{
  "hidden_size": 96,
  "num_attention_heads": 2,
  "num_key_value_heads": 1,
  "head_dim": 32,
  "vocab_size": 4096,
  "norm_eps": 1e-07,
  "qk_norm": true,
  "init_std_qkv": 0.051,
  "init_std_o": 0.051,
  "weight_decay": 0.026,
  "final_lr_fraction": 0.0,
  "max_steps": 5043
}
Each number is 128 + 24 x the weight over its row's rms, rounded and kept within 0 to 255. Layers, rows and columns count from 0. The size above them is the row's rms in percent of the matrix's.

# layer 8 attention query, 64x96, rms 0.0679, rows 24-31,56-63, columns 0-95
size [120 124 121 116 138 126 129 131  98  88 100 104  90  92  93  83]
[[144 153 116 119 127 158 102  86 167  92  73 125 131  99  94 110 138 109 130 130 117 165 136 126 133 141 114 149 117 124 135 115 136  76 103 121 137 141 186 108 117 124 146 126 176  96 144 126 127 127 145 110 151 146 158  98  96  74 161 133 145 108  95 141 141 138 146 125 128 121 107 120 136 163 112 113 169  83 134 133 187 171 120 145 134 120 118 129 100 104 146 126 133 124  82 163]
 [104 157 117 121 145 112 152 146 111 149  73 114 121 135 113 131 139 130  93 165 136 119 175 161 194  89 137 105 106 126 176 138 111 129 162 138 162 111  92 160 134  98 116 141  98 122 141 124 116 168  79 167  97 132 119 103 143 109 136 116 132  79 158 140 126  99 133 155  88 128 110 128 126 116 145 111  98 118 128 151 129 127  96 138 127 152 113 142 129  79 137 157  98 158 127 118]
 [139 147 163 140  67 161 156 108 146 123 135 107 136 129 139 120 142  73 149 130 163 134 133 127 161  95 145 157 135 132 109 134 158 153 147 154 142 153 113 110 145 119 137  98 136 122 135  68 147 156 120 123 126 132 130  73  81 167 124 148 115 147  78 126 154 113 148 154 142 126 135 117 152 121  87 115 158 153 126 138 107 136 132 118 163 134 107 121 138 127  52  98 132 141 155 155]
 [106 121 106 137 150 122 136 118 131 151 129 155 119 144 146 174  96 171 128 123 111  87 128 100  70 126 127 110 108 156 105 149 181 171 110 125 126 102 121 140 143 124 129 141 150 136 124 133  91  99 139 146  73 146 161 151 126 113 145  94 172 156 160 135 100 113  87 109 112 125 126 125 120 151 132 145 127 156 157 109 157 153 137 122 112 113 144 199 117 102 133 129 141 147 178 111]
 [141 136 126 168  80 124 122 129 114 101 141 135 131 147 160 175 118 140 166 124 138  45 167 172 103 146 121 159 172 120 113 151 104 135 134 138 137 138 159 159 140 125 129 116 115 114 140 123  88 136 142 135 138 143 123 128 140 104 117 129 125 117 141 135 114 101 176 131  84 131  77 116 117 139 127 105 155 104 126 124 145  72 181  80 143 135 170 134 138 108 136 136 128 163 127 129]
 [147 132 155 140 119 174 140 123 103 114 120 123 135 101 119 122 155  63 127 135 137 110 113 160 138 124 157 109 121 164 146 124 109 107 139 118 147 132 112 139 128 155 133 148 123 165 134 145 142 108  78  85  58 110 109 118 160 160 127 115 175 107 168 140 157 147 205 128 135 144 137 149  97 134 138 117 101 118 151 129 150 115  80 135 133 116 141 139 120 160 161  99 141  94 129 133]
 [126 114 137 120 140 169 136 136 145 131 151 121 129 119 145 123 104 136 100 166 127 172  73 145 149 109 127 100 125 144 118 110 118 169 149  98 117 141 114 162 124 119 131 146  92 155 140  70 142 141 106 111 128 151 115 104  89 125 140 118 135  93  88 155 122 136 120 116  69 129 125 148 154 102 164 123 162 139 104 136  90 145 113 104 135 128 115 118 117  98  80 155  83 102 193 117]
 [101 112 166 113 109 138 142 173 145 131 103 113 133 149 129 138 110 113  95 135 114 140 176 127  93  96 106 180 109 132 174  93 133 172 123 142 127 104 138 174  96 162 161 105  98 100 130 137 158 123  97 133 146 148 174 118 147  56 145 114 149 119 138 126 175 106 133 111 134 169 135 123 141 131 139 113 107  98  97 131 123 133 138 107 114 109 105 134 117 126  90 123 116  93 139 114]
 [127 171  93 119 101 143 117 104 149 151 103 143  95 120  82 155 168  94 145 151 117 134 141 140 147 149 108 160 126 132 137 146 161  69 105 108 107 114 133 113 127 116 139  96 138 121 162 120 108 117 130 111 147 108 156 112 111 115 156 147 128 135  97 145 145 129 134 149 141 128  83 127 167 141 117 106 171 131 130 158 167 180 130 142 151  91 186  88 111 127 131 143 147 152  85 155]
 [ 89 144 114 130 121  99 112 128 125 132  73 119 107 145  77 114 150 157  91 137 139 115 178 138 171 111 142 110 107 130 159 170 106 163 166 125 130 102 123 134 102 118 112 135  96 117 141 122 100 162 143 123  76 145 117  93 166 113 130 112 100  95 167 119 107 107 109 158  87 140 113 112 125 138 164 134  84 126 117 113 119 106  81 126  91 129 128 150 124  88 125 148 119 148 137 122]
 [144 176 126 113  84 133 149  64 128  98 122 108 142 102 125 122 151  89 132 157 132 143 141 135 145 144 122 161 102 166  78  99 129 164 123 129 162 127 143  96 116 122 149  83 119 137 122 136 158 127 137 120  95 125  98 105 100 129 102 169 107 170 129 129 181 139 126 158 124 108 126 107 172 123 143 160 141 161 140 114 141 134 107  93 146 136  90 115 166  87 131 122 130  99 142 135]
 [142 177  57 123 133  85 144 126 135 150 125 122 158 131 120 167 127 158 132 171 148 138 133 153 118 187 123 151 145 148  90  98 128 144 113 101 135  68  98 126 107 130 169 105 118 115 136 138 121  94 128 162 110 120  93 168 129 115 130 124 111 175 130 122 140 131 143 152 150  97 107 136 148 115 154 131 138 159 145 116  95 156 110 122 139 101 150 136 108 104 148 139 135 106 175 101]
 [142 138 101 139  87 132 124 146 112 124 100 148 113 140 166 171 124 129 169 134 145  57 174 158 100 132 125 121 159 132 127 166 115 115 103 127 118 126 166 155 129 156 116 119 138 102 124 113 120 132 150  97 121 105 154 109 120 125 142 142 102  73 161 153 128 120 131 126 151 137  92  86 114 126  87 112 136 101 120 110 134  80 172  88 108 150 155 134 157 115 153 133 143 169 112 156]
 [137 136 117 138 134 164 137 120 111 115 132 125 158 125 103 107 160  43 113 179 136  63 106 140 113 119 150 140 158 161 145 104 114 100 157 129 143 118 111 151 151 153 129 143 108 143 144 123 133 119  74 110 102 104 129 135 152 142 150 121 171 121 175 114 142 140 182 152 144 131 118 181 102 131 151 133  86 122 137 122 138 129 115 119 158 115 128 106 132 143 141 117 118  74 133 129]
 [153 164 136 125 139 160 143 124 137 177 156 152 120 134 127 110 130 103 131 165 143 156  92 101 150 106 145 129 138 161 127 139 124 192 158 101 106  97  87 146 142 122 146 133  75 128 142  89 103 136 130 157 144 131 126  96  99 140 143 117 118 131 112 152 127 115  97 102  93 125 114 141 148 116 156 127 139 134 131 145  85 164 141 118 124 122 141 116  72 153  82 132 109  90 188 108]
 [116 106 140 109 147  96 165 174 136 120 125 133 108 125 170 135 132  93 100 147 104 133 167 139  74  80  95 163 104 142 131 149 113 123 134 149 115 100 144 152  90 144 118  88 123 142 158 127 165 120  85 144 137 153 161 154 154  71 141 126 137 108 137 108 150 121 153 125 134 181 115 113 107 117 129 134 114 117 116 136 145 108 120 121 100 122 142 136  77 106  80 157  95 104 123 109]]
# layer 8 attention key, 32x96, rms 0.0834, rows 24-31, columns 0-95
size [106 110 104  95 116 115 116 114]
[[ 86 117 137 114 127 140 188  94 142 144  97 118 114 141  90 111 135 119  90 135  88  92 124 146 149 136 138 162 136 140 147 161 147  93 114 113 114 105 173 118 120 107 121 128 138 100 141 109 152 129 180 120 168 115 118 183 106 120 137 137 147 161  98 126 131 142 133 129 160 142 159 156 147 107 147 123 133 145 105 183 150 119 139 103 153  89 127 140  82 127 128 101 125 185 119 133]
 [143 146 116 110 117 127 135 137  79 121 133 117 105  77 128 109 138 160  93 150 142 118 163 158 130  91 127 140  97 132 148 119 110 139 176 139 131 132 126  92  91 173 118 104 139  94 136 116 138 140 134 155 154 112  98 136  97  93 175 158 171 147 121 139  75 143 132 128 101 124 103 102 111 199 129 159 112 118 124  83 103 117 104 175 150 112 141 118 124 141 107 141 128 118 142 120]
 [146 164 122 117  86 153 165  87 139 165 107 140 139 113 118 146  99 123 124 128 118 127 107 138 153 129 124 164  94 100 118 139 133 127 134  91 125  96  82 122 137 168 129 141 115 142 124 136 153 144 147 143  99 128 139  87 134 113  87 130 135 105 121 140 161 135 114  93 126  84 131  95 118 105 125 137 123 136 113 115 166 157 210  85 140 126 144 102 143 135 127 137  66 153 118 173]
 [134 112 140 111 146 108  73 164 122 127 175 116 102 129 144 153 126 120 115 106 122 115 136  96 131 108 134  78 159 121 124 111 160 142  69 172 173 127  98 127 119  70 164 112 119  94 134 138 120 103 112 134  94 144 162  98 106 126 132 130 129  85 135 122 107 148 146 139 125 163 123 119 158 156 131 154 125 159 122 146 131 128  94 133 114 151 140 184 165 106 122  98 158 158 145 130]
 [159 143 106 147 172 116  96 162 141 148 143 128 158 133 133 160 115 151 127 111  90 153 166 192 140 127 118 138 145 164 146 115 146 118 113 162  90 151 102 141 103 149 149 103 130 180 103 115 151  83 130 118 128 133 120 115 111 135  84 162 127 103 176  92 110 128 141 155 144 112  98  85 129 113 118 126 155 108 107 149 114 126 145 124 141  96 176 112 145 125 122  83 128  99 123 116]
 [177 132 166 123 162 128 130  93  76 132 127 141 124 115 127 142 117 172 124 143 177 127 114 175 142  69 143 130 115 147 107  92 132 106 154 110 135 163 131 117 118 163 118 135 133 141 182 124 170 124 137  52 132 106 122 124 171 102 116  98 126 117 122 151 141 151 114 139 141 112 157 159  96 149 126 146  99 109 160 130 152 120 122 108 123 122 136 100 109 112 119 125 143 107 157  93]
 [188 112 141 123 121 140 109 137 170 109 114 115 152 140 160 135  97 116 152 105 162 114 126 124 154 154 127 135 116 113 149 129  95 170 143  89 122 128 111  97 115  93 124  90 114 137  73 120 108 163 135 132 104  92  93 110 140 111 116 105 153 106  87 157 107 121 123  77 101  85 109  99 116 129 136 151 116 150 133 110 127 135 152 148 160 108 125 121 109 133 143 179 134  84 177 126]
 [162 109 168  87 148 117 193 114 109 103 124 105 127 123 124 128 144 112 119  97 111 134 155 133 138 153 129 116 131 130 137 145 143 113 146 104  82 123 183 139 127 145 139  63 141 152 134 140 132 165 124 113 135 106 179 140 115 109 122 154 122 103 176 126 136 111 161 135 139 141 156 111 131 167 138 160 130 121 136 118  93 123 111 129  98 123 118 134 128 142 127 196  91 149 188 115]]
# layer 8 attention value, 32x96, rms 0.109, rows 0-15, columns 0-95
size [100  98 102 106  95  98 101  89 103 109  94 105 105 107  95  97]
[[ 90 151 167 132 117 136 127 147 103 152 124 115 145 126 118 135  87 117 144  97 147 122 121 137 144 133 148 120 115 142 115  82 134 153 145 150 127 104  81 102 137 110 156 126 130 113 140  95 111 126 155 118 126  84  86 118 149 144 126 116 138 104 117  98 177 166 131 169  92 150 112 126 152  99 144 112 134 133 134 196  71 147  92 176 102 137 131 151 116 127 103 174 118 150 150 156]
 [159 160 149 126  96 123 153 122 151 141 166 140 126 138 133  95 197 133 135 156 134 123 143  81 128 101 168 120 164 126 128 141 169 158 168 119 136 144  99  88 141 140 134  96 132 119 163 136 138 119 152  84 134 104 115 138 110 102 155 124 111 136 132  85  98 142 162 154 137 133 121 130 128 125  84 121 183 139 173 161 112 124  90 145 154 118 121  93  99 132 106 120 103 116 109 110]
 [134 143 154 154  96  99 118 102 115 115 161 135 168  97 129 125 137 154 115 127 107 106 136  67 106 140 138 149  96  95 113 175  84 155  85 118 117 167 124 157 145 141 133 120 144 114 115 103 135 106 130 105 134 122 155 140 159 124 107 115 166  97 158 170 155 103  88 153 120  98  86 149 139 129 158 142 121 132 134 158 122 129 124 144 127 114 113  81  93 150 144 109 154 172 148 102]
 [154 163 123 103 160 144 102 163 135 123 115 173 142 134 101  97  95 140 187 123 130 134 147  69 108 102  93 126 138 127 123 136 172 108 141 120 131 118  98 110 154 149 114  92  73 109 136  95 141 153 144 126 157  86 172 157  77 121 128 107 153  92 159 144 164 120 130 160 130 131  86 112 113 121 100 111 127  99 145 123 130 130 137 134 129 143 107 131 119 106 154 100 141 110 113 123]
 [112 144 164 156 128  71 111 141 119  98 146 135 161 100 149  99 130 109 172 153 135  94 137 160 143 133 145 162 124 137 145 111 100 119 137 176 133 131 144 122 111 117 122 150 126 123 126 123 151 109 133 161 130 101 120  86 136 160 112 165  96  98 154 148 154 158 179 128 153  93  94 122 115 131 125 142 104 176 120 115  90 141 119 111 141 181  80 116  88 161 138 143 149 141 116 148]
 [127 123 132 130 107 123 118 120 126 150 101 105 125  92 141 135 147  93 132 111 169 158 163 101 125 133 131  99 144  84 126 110 130 145 125 131 126 165 117  75  77 119 139 128 170  70 140 132 134 136 134 145 112  96 100 150 110 131  58 145  75  97 124 113 101 137 131 132 193 122 101 152 123 143 111 122 171 132  75 123 127 162 137 113 135 135 151 120 116 113 132 152 111 114 129  95]
 [153 140 115 131 116  78  78 124 119 119  87  89 106  91 147 128 142  42  95 114 130 114 143  89  84 123 147 138 146 149 138 141 134 103 148  94 140 120 109 112 149 125 125 106 148 104 124 163 142 132 150  88 149 170 108 130 129 103 111 114 107  75 164 126 139 134 139 102  89 123 112 107 159 119 133 104 140 145 115  91 167 155 127 129 146 133 146 101 138 150 134 133 140 113 112 106]
 [154 144 122 127 163 147 136 149 151 132 110 108 156 110 133 117 130 120  91 133  87 132  96 100 143 147 110  87 122 116 150 107 123 134 126 138  97  96 129  78 118 129 127 124 117 140 115 113 155 101 156 107 168 195 143 105 165 100 133 136 147 121  97 105 106 127 113 131  73 172 130 129 105 135 117 128 144 115 135 139 102  93 110 126  89 187  95  85 143  78 136 119 172 121 121 127]
 [120 116 123 167 124 117 155  99 133  77 144 132 120 127 145 106 119 115 129 143 149 151 115 153 149 130 120 111 182 121 104 118 126 123 158 139 142 158 111 140 108 108 105 111 124 123 117 110 128 104 126 114 116 169 170 127 124 108 146 122  95 147 170 166 100 146 106 149 146 105 154 126 158  66 122 121 129 113 171 114 118 153  82 186  98  75 120 109 108  88 109 151 152 133 163 167]
 [ 99 150 141 193 129 136 141 109 112 134 158 153 128 103 161  96 130 159  79 112 127 116 114 125 140 163  88 123 162 124 111 140 161 117 183 154 108  93 119 121 115 142  92  94 139 123 106 115 118 106 150 109 101 120 161 101 111 141 105 115 126 132 118 123 159 157 136  86  76 117 166 151 157 138 131 181 113 122 123 116 131 148 108 120 118 127 154 109 123 124 142 127 127 107  73  85]
 [ 84  95 130  97 144 118 100  94 126 141 152 120 137 118 121 127 142 156 160 133 151 154 136 154 149 144 120 130  98 181 138 146 167 120 124 109 181 133 118 147 131 127 150  94 128 134 138 144 139 143 152 115 133 186  79 133 140 153 162 145  80 119 134 150  98  99 120 112  93 112 146 124 172 137  92 176 126 106 161 129  97 124 148 146 166 143  89 132  99 129 109 117 136 102  97 101]
 [137 138  84 163 130 114 124  94  66 125 142 152 125 136 140 109  94 114 125 107 106 152 126 168 138 130 173 138 135 129 122 146 200 125 123 113  92 103 120 153 140 109 125 137  80 122 142 114  76 121 180 121 126 122  92 144 129 121 147 106 125 126 124 139  96  90 123 109 167 146  72 152 108 122 123 119 134 138 108  89 162 158 135 140 104 162 114 168 123 127 138 159 143 116 144 142]
 [129 145 130 136 131 140 164 115 120 146 146 168 133 139 132 152 119 104 144 124 134 126 114 111 141  98 130 165 141 129 126 141 137 105 160 122 120 102 136 183 111 109 154  93 131 114 126 137 156  96 141 142 113 131 140 190 153 148 102 148 177  92  84 123  86  99 125 137 173  95 136 127 139 147 163 121 142 138 178 101 113 110 109 124 116 175 109 118  91 138 150 146 166 139  65 100]
 [143 129 112 121 123 107 152 116 134 119 100 149 167  81  95 141 126 113 122  61 144 163  93 144 122 133 131 108 113 171 120 159 120 108 152 100 143 139 139 140 177  97  97 142 127 136 116 112 122 120 132 129 121 157 131 180  72 120 136 158 115 129 155  87 158 147 124 129  94  81 111 112 122 136 156 144 138 112 108 150 161 106 165 165  93 102 145 146 103 126 122 155 170 121 150 115]
 [116 143 138 126  96 113 134 169 152 121 153 142 129 133 103  86  86 119 154 111 109 143 103 136 111 133 123 156 173  91 125 113 129 118  94 163 137 150 119 171 105 133 119 154 117 128 151 123 105 173 156 136 141 174 109 161 128 127 129 145 137 118  86 139 143 175 144 176 143  98 138  99 127 173 146 121 118 136 169  90 167 140 137 156 114 131 122 150 145 136  62 117 127 125 125  86]
 [115 124  92 166 166 103 169 101 144 191  96 162 167 139 136 150 122 152 122 135 115 114 139 133 102 110 118 167 136 139 163  90 155 105  89 109 126 147 135 112 132 133 110 127 123 122 172 111 164 139  77 155 126 145 107 109 111 166 136 128 105 146 130 154 125 120 113  74 109  84 151 173 137 136 138 139 128 161 116 136 136 136 158  99  91 138 120 108 110  95 111 164 134 126 141 139]]
# layer 8 attention output (transposed), 64x96, rms 0.121, rows 0-15,32-47, columns 0-95
size [119 120 122 134 109 124 130 110 123 123 122 130 124 126 120 114  77  71  79  73  69  75  74  68  74  76  70  72  74  68  77  66]
[[114 106 160 100  87 156 145 109  94  64 124 130  97 106 124 143 163 125 120 152 104 159 147 118 130 150 130 161 133 106 108 110 136 146 147 140 175 115 133  87 145  91 116 115 145 122  94 173 155 126 131 115 126 143 168  91 161  89 178 129 114 146 178 160 102 116 101 136 123 126 122 154 139 160 108 137 139 143  99 172 135 117 133  85 133 140 133 145 135 151 111  94 121 135 151 122]
 [107 128 105 116 128 115 158 111 108 126 108 160 167 149 129 133 125 111 145 134 158 119 113 141 107 141 165 117 130 142  97  97 129 141 145 145 117  68 105 148 162 134 102  54  93 112  97  86 122 124 117  82 125 136 145 137 123  85 119 101  74 186 159 140 105 150 129 118  81 131 140 112 165 145 118 113  93 147 129 165 145 129 121 116  91 130 133 131 141 106 130 106  99 146 140 133]
 [124 161  97 142 146 122 145 111 155 131  93  87  98 111 162 138 155 156 139 178 147 115 125 157 139 149 122 154 145 119 146 129  97 108  93 108 148 114 154 114 124 172 117 124 128 127 152 143 110 132 128  92  85 176 113 100 133 139  93 110 110 148 174 123 142 121 136  98 104 123 165 125  69  97 111 144 152 192 108 125 104  96 103 120 127 168 148 126 144 128 125 129 103  98 116 113]
 [110 112  71  96 115 126 174 101 108 151  89 116 108 134 147 114 114 119 126 121 129  93 106 147 123 127 108 124 135 109 168 164 152 108 113 105 100 131 145 139 142 138 120  73  99 149 108 125 111 143  40 107 154 122 128 105 119 129 159 175 139 117 104 115 124 106  73 104 141 148 129 141 144 117 150 136 123 122 154 162 120 125 112 127 134 114 125 100 150 161 127  98 116 181 150 150]
 [148 124 136 128  66 131 142 112 119 107  72 113 123 144  97 135 123 122 113 131 128 168 122 154  82 139 127 146 145 111 105 141 107 166 109 149  94 146 145 147 105 122 119 119 152 151 169 140 104  63 151 134 129 130 138 140 136  77 137 100 139 160 132 155 152 129 125 104 100 139 155 181 113 122 115 119 162 143 110 100 109 175  92 116 176 126 106  91 115  98 125 107 154 121 127 115]
 [120 141 135 132 126 155 121 166 131 115 105 144 168 136 137 172 117 108 123 127 143 105 141 134 150  98 111 100 111 128 113 132 127 145 161 147 122  78 167 167 177  99  91 166 138 117  88 144 115 105 108  99 156 118 119 105 135 145 157 117  96 179 168 119 135 161 126 127 156 141 141 152 116 131 115 134  81 102 163 112 136 121 128 160 113 119  98 115  81  90  99 173  96 119 144 110]
 [111  86 155 162 136  97 147 150 109 137 129 172 152 121 122 134 131 130 103 136 127 114 108 135 133 153 130 113 128 129 102  96 121 127 111 164 108  97 154 140 102 128 130  68 147  73 133 110 132 117 131 103  89 127 173 105 163 160  98 144 122 124 107 113 120 116 108 127 144 185 168 141  59  98 115  97 119 142 178 126 138 152 112 133 138 151  84 124 104 118 146 138 115 161 136 147]
 [ 66 151 130 131 112 137 142 119 117  59 130 134 138 115 123 141 149 105 133 127 105 126 136 118  83 119 166 111 190 143 125 143 135 106 114 119 129 156 128 112 118 156 157  92 113  85 121 130 144 159 136 128 116  82 138 144 111 161 127  94  97  74 136  98 134  80 106 126 150 133 145 160 103 160 146 119 114 127 163 156 111 122 171 125 105 112 166 117  80 138 108 114 111 132 128 137]
 [169 126 145 118 105  96 160 155 118 131 129 170 157 137 128 121 136 158 136 148 132 138 121 145 149 158  88  97 159 138 188 123 120 128 126 113 141 112 130 105  80 120 111 141 137 136 113 119  85 131 132 124 114 142  89 124 129 112 154 104 132 126 118 151 149 153 178 127 117 146 104 110 137 167 129 139 116 141 125 136 151 143 221 133 126 142 159 106 101 165 106  76 131 135  82 149]
 [ 99 113 125 119 127  99 145 133 215 114 151 143 108 138 114 106 114 126 146 152  82 101 101 150 114 121  81 109 134 103 117 162 138 111 128 148 164 146 103 166 120 135  71 103 118 129 153 118 102 158 138 160 146 102 126 163 148 132 144  92 115 134 125 117  75 104 171 143 139 149 159 139 107 171 136 114 146 121 149 130 151 156 148  91 101 146 132  99 130 142 147 128 118 130 117 102]
 [122 128 144 127 170 148 161 134 119 111 138 161 137 184 147 108 117 118 141 131 109 125  98 161 142 106 169 131 149 126 116 146 135 132  98 156 123 129 145 108 140 153 153 123 150  94 138  72 133 114 118 184 106 148 187 107 102 118 168 122 135 161 119 138  95 116 136  97 151 101  75  64 145  81 117 122 142 137 132 142 137 135 130 144 107 133 134 181 148 124 123 140 166 132 121 147]
 [127 111 172 127 100 159 147 127 156 113 155  97 117 175 128 145 118 176 116 113 131 131 155 117 127 148  45 103 125 183 122 128 121 124 123 175 121 100 122 164 152 141 157 106 155 105 116 151 127 153 122 152 126 142 163 126 109 132 125 166 184 130 129 125 118 131 153 108  98 149 139 134 122 105 131 150 114 102 132 143 162 127 109  75 151 107  84 119 127 165 134 103 106 137 141 121]
 [124 166 126 117 108 137 120 154 144 100  88 100 136 175 137  61 127 149 114 155 141 129 122 101  94  82 147 101 158 160 103  78 158 119  93 153 127 142 141 146 127 156 148 131 166 167 140 134  83 133 128 101 142 114 115 128 137 110 121 123  98 112 158  89 117 121 112 148 135 180 118 124 151 151 143 105 110 172 119 130 137 102 141 133 147 132  84 138 165 128 126 105 150 100 154 140]
 [176 104 126 174 165 136 154 129 112 164 129 109 113 149 107 128 163 113 133 161 104 126 121 109 154 142 109  92 158 130 120 151 125 112  98 116 162 153 121 114 108 116 133 150 134  86 146 136 162 103  97 143 127 144 111 106 126 128 118 136  95 135 132 191  98 110 108 101 129 179 151  93 151 124 158 161  85 147 182 108 138 120 115 122 140 143 126 132  92 152 153 137 100 138  84  98]
 [170 131 101 116 133 134 142 186  98 117  92 108 109 105 140 123 141 131 171 146 119 141 138 137 156 159 121  87  87 142 130  55 110  90 116 124  84 119  55 155 106 127 151 158 101 169 124 145 100 145 107 128 128 123 123 156 114 102 135 137 130 146 139 126 140  86 153 147 151 153 129 142 111 117 146 125 146 118 114 158 129 119 150 137 113 113 109 166  90 127 160 111 121 132 143 156]
 [126 127 119 109 135 118  86 115 119 101 172 145  80 130  81  99 143 166 158 123  86 112 128 120  80  97 114 137 148 149 137 149 105 138 117 166 112 135  98 145 133  99  64 141 136 105  79 140 101 133 131 138 117 146 126 127 125 142 118  73 150 140 123 130 161 125 151 130 121 141 116  73 110  85 129 163  72 130 137  97 132 114  99 156 129 142 160 137 139 126 145 109 154 142 122 122]
 [118 165 102 147 176  99 122 123 168 180 126 145 163 162 134 131  89  94 138 115 104 102 148 127 146 132 112  87  98 159 104 154 121 127 108 147 104 135 143 141  98 163 129 112 121 144 155 103 124 137  78 136 132 143 132 172 123 146  98 131 118 112  81 111 160 116 170 118 132 128 132 137 100 127 130 111 110  90 134  77 135 129 149 177 122 118 101 130 119 117 181 148 141 112 148 162]
 [149 108 146 163 116 142 125 132 149 126 150 109  74 115 130 142 153 137 137 122 111 151 106 102 115 133 103 150 149 110 154 159 126 113 112 113 112 184 137 135 107 108 140 185 163 149 151 134 136 141 118 169 122 116 127 109 150 152 117 142 203 102 118 111 142  82 100 133 164 119 117 137  75 121 127 156 170 102  97  92 109 116 113 148 168 125 158 118 130 152 106 137 143 102 163 121]
 [142 126 158 114 103 125 125 151  80 129 136 148 138 132  99 118 115  89 106  96  84 119 127  92 126 100 144  96 130 119 117 135 168 133 158 143 104 139 110 128 120  97 137 122 115 124 103 108 145 133 115 176 183  89 135 161 118 104 161 151 161 113  82 115 116 123 132 155 141 156  88 131 174 155 148 123  98  71 125 106 134 133 137 140 121  70 109 128 122 147 117 124 164 171 135 148]
 [140 167 141 148 129 109  82 121 110 101 143 146 144 144  95 121 140 127 114 160 121 121 134 114 144 142 157 124 152 153  87  90  96 154 138 139 149 120  79 132 106 123  98 152 154 124 154 130 141 106 181 128 105 139 113 169 130 126 109  98  86 139 161 137 136 142 173 171 133 112 146 116 113 154 123 102 131 154  96  87 143 136 120 144 121 145 100 135 106  91 148 161 149  71  80 104]
 [121 133 104 135 188 134 127 124 141 128 171 134 140 118 133  97 140 135 125 139 158  78 113 101 189 141 121 117 126 142 162 101 156  90 136  80 162 100 111 108 116 156 136 138 101 118  99 104 144 164  82 108 138 110 107 168 125 171 125 148 127 121 134 106 110 127 127 162 160 131 121  98 162 104 178 124  88 121 159 135 139 102 149 144  97 135 135 155 141 137 130 166 100 154 122 123]
 [172 136 104 142 117  93 117  91 120 131 153 131  95 138 104  83 122 155 104 155 110 124 117 134 112 127 161 152 118 158 142 126 141 138 117 100 124 173  93  75  76 134 137  97 118 133 198 108 145 133 156 149 127 114 122 164 124 114 131 143 146  74 108 140 134 109 145 130 113 119 141 106 136 127 142  94 178 174 132 119 108 126 121 113 143 129 153 126 160 164 115  96 149 147  92 156]
 [165 155  98  73 126 153 107 119 132 116 138  76 112 157 129  93 148 122 162  97 123 141 163 124 124  91 148 139 139 121 135 151 142 140 119 103 135 165 115 129 169 136 110 176  91 166 125 157 119 114 122 144 150 140 100 163 115 112 180  99  97 139 158 120 135 119 137 120 125 111  77 119 192 136 126 137 124 121  94 129  98 105 140 133 113 134 177 151 133 133 128 118 145  95 104 101]
 [151 143 139 152 134 107 127 102 129 148 121 125 106 143 112 113 135 138 112 130 151 140 115 128 150 112 103 157 108 126 101 128 142 147 161 105 132  92 106 162 144  98  98 140 164 128 170 160 131 126 117 109 150 150 129 163 132  95 154 160 156 206 110 170  93 188 165 143  92  89 112 130 160 123 124 113 151 131  69  86 114 153 127 112 142 122  93 136 137 121 148 146 149 133 115 133]
 [ 83 117 108 128 131 150 105 107 113 110 113  84 134 108 112 131 139  95 137 127 117 110 130 104 107  83 179 149 115 124  61 116 149 144 132 126  96 125 102 111 167 127 146 133 132 129 141 140 167 128 131 118 131 100 156 118 123 130 128 193 127 131 124 109 124 100  74 142 139 118 142 128 123  95 130  95 145 115 144 112 108 131  57 130 141 109 133 133 153  84 167 186 119 123 165 136]
 [141 120 120 136 136 162 138 144  51 135 124 131 159 133 126 130 108 109 107 115 153 166 163 115 126 113 178 157 108 159 167  90 146 158 141 128 134  98 159 110 147 110 175 145 131 113  96 134 189  94 100 116 126 135 119 127  77 128 153 145 126 111 108 140 162 124  77 119 109 129 108 137 147 119 108 112 124 147 136 132 135  87 118 166 125 138  94 157 109 110 132 147 163 133 161 137]
 [139 102 116 121  95 106  96 125 153 133 111 110 117 108 111 112 141 121  83 130 122 121 120 110 137 136 110 102  89 119 166 102 134 132 153 101 141 145 114 110 109 118 114 153 105 136 118 173 135 129 122  68 150  83  99 140 144 153  94 143 117  65 106  97 151 149 121 161 114 164 169 160 121 196 155 120 101 120 138 121 120 115 137 116 146 112 126  76  96 146 148 154 104 126 159 122]
 [125 140 103 145 167  76 102 138 102 130 100 136 116  74 136 109 134  76 138 125 125 117 141 140 124 131 212 165 135  70 132 163 138 150 109  89 128 159 128 111  96 129 114 128 108 141 164 119 133 113 142 124 141 127 128 120 131 111 121  98  96 136 135 128 144 132 118 138 139  90 143 104 150 152 128  99 151 142 120 152  85 120 141 182 106 150 170 171 141 112 101 153 140 126 118 143]
 [152  82 110 127 125 122 106 140 140 129 178 162 107  90 101 161 134 126 136  89 132 118 158 132 143 157 122 146  71  88 152 148  93 155 162 109 118 121 116 108 115 111  86 120  60 107 135 124 135 149 153 161 109 166 138 160 127 147 114 129 144 115 123 157 159 124 124 121 119  92 125 130 106  96 118 130 154  99 144  91 104 183 121 102 133 118 144 117  89 131 131 134 106 148  97 112]
 [ 95 152 146 115 115 150 101 105 142  77 120 187 138 113 142 120 126 144 139  85 163 115 112 143 112 115 181 164  94 137 111 107 125 143 150 127 110 111 132 170 160 160 127 130 139 160  89 137  87 153 138  93 117 120 161 145 136 148 148 100 123 118 126 113 154 156 114 157 114 124 138 177 102 107 106 107 154 114  82 146 101 133 139 108 125 125 111 114 151 121  93 126 190 125 141 147]
 [ 92 125 157 112 134 118 128  81 148 122 141 140 157 162 106 128 130 126  81 136 120 112  87 158 120 113 108 156 164 132 138 176 163 145 138 127 180 143 177  89 128 127  97 127 144  87 104 135 158 119 132 132 145 107 164 101 130 141 121 121 137 110  89 121 131 154  94 141  89 129 119 158 163 164 133 143 121 138 151  82 128 149 107 115 159 117 157  78 155 118 123 155 156 135 133  97]
 [154 115 127 136 124 130 123 163 143 149 108  95 191 121 143 151 133 105 102 127 159 107  56 120 177 152 162 121 113 127 142  88 175 133 135 110 138 140 152 143  93 129 171  94  97 107 144 140 132 116 126 119 144 119 133 137 128 107 104 148  87 115 176 107  91 138 131 123 144 125 131 178 154 148 140 113 172 132 144 141 106 172 144  89 152 119 117 127 103 138 116 147  93 119 131 143]]